config.yaml
hidden_act: "swiglu"
norm_eps: 1e-05
bias: "qkv"
parallel_block: false
optimizer: "muon_hyperball"
Each number is 500 + 50 x the weight over its row's rms, rounded and kept within 0 to 999. Layers, rows and columns count from 0. Numbers have three digits each. The size before them is the row's rms in percent of the matrix's.

# layer 2 MLP down, 128x320, rms 0.0708, rows 105-127, columns 160-319
095:475487565515473515561503557567569472491537596489504516534526468552509527548455553530576558460494441439421482513461490635464546450490480578629443572452523491570444462462441612484537501515469565460505550573557557491502440449468489433439502619525355498434419469535479476571509586521499511495575443446525438524484506514566525507489577459479558440492466485457521543479447468377462489568501593462559538553542524488519557603543481510467501440391478576514541516422397560558527390564484480
107:480504504465521525473462465517512508452479394445614473494484481546623492547431604446577443543525532507460451474539521451575497589473554513485510565567519514459529495553529535527521502483486436483481556492475553506528522534461477512495582481424467456581489470399441507665568430468459539438466436526384538540474531542492510467506498524441424376526518523567475479435459544546516401519559466462566535406514466516501534555511516441500524563526430608526403531486580519517534548533484485
099:475460561503578500460539437528477529474415480394477567531521525547578569504459512492484489625511524516495543543576480556536543557460411528456571496450545451469502531546493575552516473568503503457518548419593614559532519504494530591571548494507520472440520487499537610422492515469468510528448458568565565531536508510534551502427527528566503536549567496468426490585422488509474478419605511597467534475346550380534600529553554505484530450479493463474405423505541501562499509550434481
110:433437505477454419515536445460548494599557528582616520565417556473510573486570462523509507464468499430454545457605465464482459515482423359565567461415481629521532506508481504485406474494543498497469468498517477519582530543407475418478504446475397424453580479573439538401480507464527444550494423575479578553567461561491545480480513529529508454428458544579443508482480545588519448470484519507566495546619520559573510499424468501526585497496516436465518528459500424466552518491559528
096:394415502499545500417519446497505474464480488397494547455560489532439541391585561580550453586465466424505435475465479481488597495508468455517464449561501501390440515434486538454495508549554498412497431492580517477458487561482594506526428488500438586513490382434479528501504515484526475521460447505422565477469561547431546511481461584374515608570509642542521499544540538511440517462507462470529516566455481496469514535433512483462531512482537477474457557449436507468521467512466526
108:481526443469493500505480507526486531527558551396502496548497626477553535477472408451498477559447541491555592480445480456458545496465491587477519547513582448523451621533577597512523524531527567547607547470524458433472513505418459489583506589586503518505555557427520563487506490514488505411500452451486466555569485551495458452467559539505489496517502461380412520507506377475482549509451500590521494569517410531582436554490531539475463530568495487523468552553454456413486430629569445
101:493524470467549479377440479522492490564424510518534464499516425544498549461513482502447482502457454489452543461446517539475517547505508619506501529489526529456464557522363498481599447457441478491509582505445406537429441517461394497527461439543475530522500440550451541473519480543419432553368474592481551366510583476542588490477514439454506489498516503458520372491521508421420453537522480523461492442486495454468628498594550406456616477510509497506507574516479514597429524371556560
101:576476421544537469440467464518442604572598499484445549583477466550458583502561512508575462488475491487431509511526527514459458469449390540550496449462524464566459468502552523587516502483459490388449529462492460573453513481577621479505450386521499542478504478520488528549512427471435536444529438476569521505451468540546594435573515511488458485489551464487520568436573452522492470488462491615538396547470444472535576495480512450512491573491497529500478510592496565540678403603632420
098:487523449454577571566455482495427583453434429506564454475589461524420535520492481491471572580535461429480479527535550480499533479452522543485566530518579505464634521435509550497472436487518472501549556484512531466528573525401566380516530437521554543501435431453469566449526549617447494474433569469522503459571508427509508450476525543536524544542499488545519612425517558479389415427466486520517514496519456469456546457540441584551508425521498474530499493499531431426496530459546520
103:536495482561489461510497450521546482469540526466413574544501530490497591488504439486487456446453492450564544546464486437500544476383542489542475507452498531530511492559545590506520449528488531446541503557562464435487565513613447473508488392526525498462483498438464484480568444545599438482567535498468519583462606446480432388549553548563576481403543423508462503573503508509528430393457476537536580414510468369461483443454521516476474521516514413494384508487457506631501488538483604
100:568494544443525445589484472583452443428465589585539595520583566459480524515513469552568492523506512517499564418488495525482568370596492486516495499593485560537446406626503542450462436495528487534582524514498532451548531543545563460511553597445416481486491505461609548487452574545522529522435445436507551507483469567534500472476548574469511480601556593598515445559512519487437563515484489567570528518452535485592587486494531564466450471454553496500498555487516530500454507510502420
092:411511523485454555482541455438516423382485432503520489516497498559448536573521408520462464543572514529518549481525507515399547499566455491345503496583468465468545484526554471473406476495567522474511496569448478555486426403547466503541423553459481578470490515556409511422561549553505459420564514545512454536506563493514476509521487558516500511533455409570477478512583507529494458432430438553460524434490552555399519511520543523555505458475459454410483576500502449513577536506442490
100:487449546641557451500487513544505452474547543478450390460561495504547551457437563591483414499512401490461531644490534479522464507473558487515477476424513509603471467524558516423411466532537481481613452437493511516509492505485573466426527558492471504578548494499492466529417437526534521525480518448558476486613439494472533513500455553420577555511471536488514486402424533452546510521449488509426442418520475505608509460519537498489516461477526562506548467408470464477444466493446471
100:481448502579557519591545406480507550506534416511512498565514595438553564493558534541487502531451488605480511506478368449502554538470454504473454509554534418518509606487526556472461556490386333471487539527449542463477559468419549506545520541599516556502420450558405496512453554467459425479485457396455505553527417511479471549542494493421394477495517459522498508612550422545480575498580428559538502515489514483488493457545627477461473495526558517592543533551440434480513398560429538
112:493436468479460537452558448529488434371515523485602511502372517482539493484505413582462559489454451478486501514550523536453461524581564509467539560534429528555486519583583470477548529557485436488471519364499493542488448484504542555526392537460616398498511465477470448574518538453628531493499475493547480532592553445470460511517443569533570447496480498441445560471465373515560495469427506493526540503504501489615543493450496497511559614466574505437434514491464468409501492548459607
103:525463450425496519441551462469391531421492504512467492575416396493529541503497443489472509501455545442502488493386510438520460573513431505442466477489565487496400597394436493484481531523571598515460518617498457563517481537452518518439496435549513504409577526546429482477482454543478436527566506485510553549500508442461574438484540539511509563519566438450458450566519442534512526519502464467446562416545542525541541441461390469455521448373492472480480564483527472447551556457514477
106:582504480379507567458577475518429510419446550575439485450482492505448564476433533483509514458413569418462430462469325565468497562459475534547506426464577529512473538457457468512530512427521446578476463631558523481505490480512553525495543508502397509469496458474537474537415396556541650601559515476551473532476569460435454467421508539502536512486500497539473462607512458487459550494486490423576592491491563535506549421463402513542534392540549451579503463477555462492393550462498519
101:536510567442482472534423501448522602537491473500549571540567488431402533410595444527488469430476595554562490547480587555471504525478485539424564508469457502543522502401459465547492450491500534476530419491503509480457469523527528504557460453506525439580457522510465574494557563467501457452522548511584478506555550591584469446574354508503518538442475545423479470456505519609514407508447575420466495576437453529483425541550557490483496484534506457490564514479530535446468473661528427
097:536503456496531464558482495449503593398483613510508487605442390458535550483580484534408510453484439451529527464474494502548559558478525543480422553537509499426490433430482498555524515457494480456481572484464488497446467492546484514494564495425507526415467487465563418547510551480521563441495513520513471501584471499403598479479414484492574511505599430464482436501604480447483506528454365494456577576541554433562506487429510565500438517343507503494600514538602530525539406456410489
112:477521541562525431504454486552461426505561497518479474470456486551483459554477484429414470462493513548472484431472459466476552604548554544511538593461442468432501508586493404524416410482463526540472488443524492509441521626571412514485407530563506454534535543479453382462560485477553543553464589429446562515579462537486550519511441467574506497473482462512570522488539503446460499539538528439447461495575525403595526548473482545532481483529485553574578483522563572482503472505488502
102:436418495558442541535485484492519499440491451525448542532547394487519512624443507517575417526416465514563427568523502471391525570480535481478496482522430416524451561489422414558550551509487598501518469477494382506462586500604471490492513404430362494457525422510578496487561529383486474510488480476518452566548522551539527431501433480503560505492506492344437605579465499490549540547520570538480522506466511513551449505527489511494465579510415496443550572550458511486500518541470489
103:544509471473475484467482467547457473463518583460550581480483423536543460556486548498483511487436468438498498533564493519422511530383552516556446503487457550511514469514557549574542518525467506531503437491417507568507525515579555501480412565451493485600488442528572579438500477594462487516526420409472520501529380471538605519483539574503510479377624460327438499554542383526566477505456521485610451461553467460538540512511450448488568474481531486511510405471547562485471445527544506
094:453493491513577469536495443494507399511518379582411470473543518533585485511517578443531511489449491502540475444468455527521481539513413576479457406522498456501496464559502497562448530465417507506526506472447461492547457479518480492488578510588575539489452496511549525598439505410519555506525581539535502542527509489514589586443490451544440563580488522503494454505592431408522480468552421480420554493514447474474631420585419479505433531428379544518445570451563421461495517542477531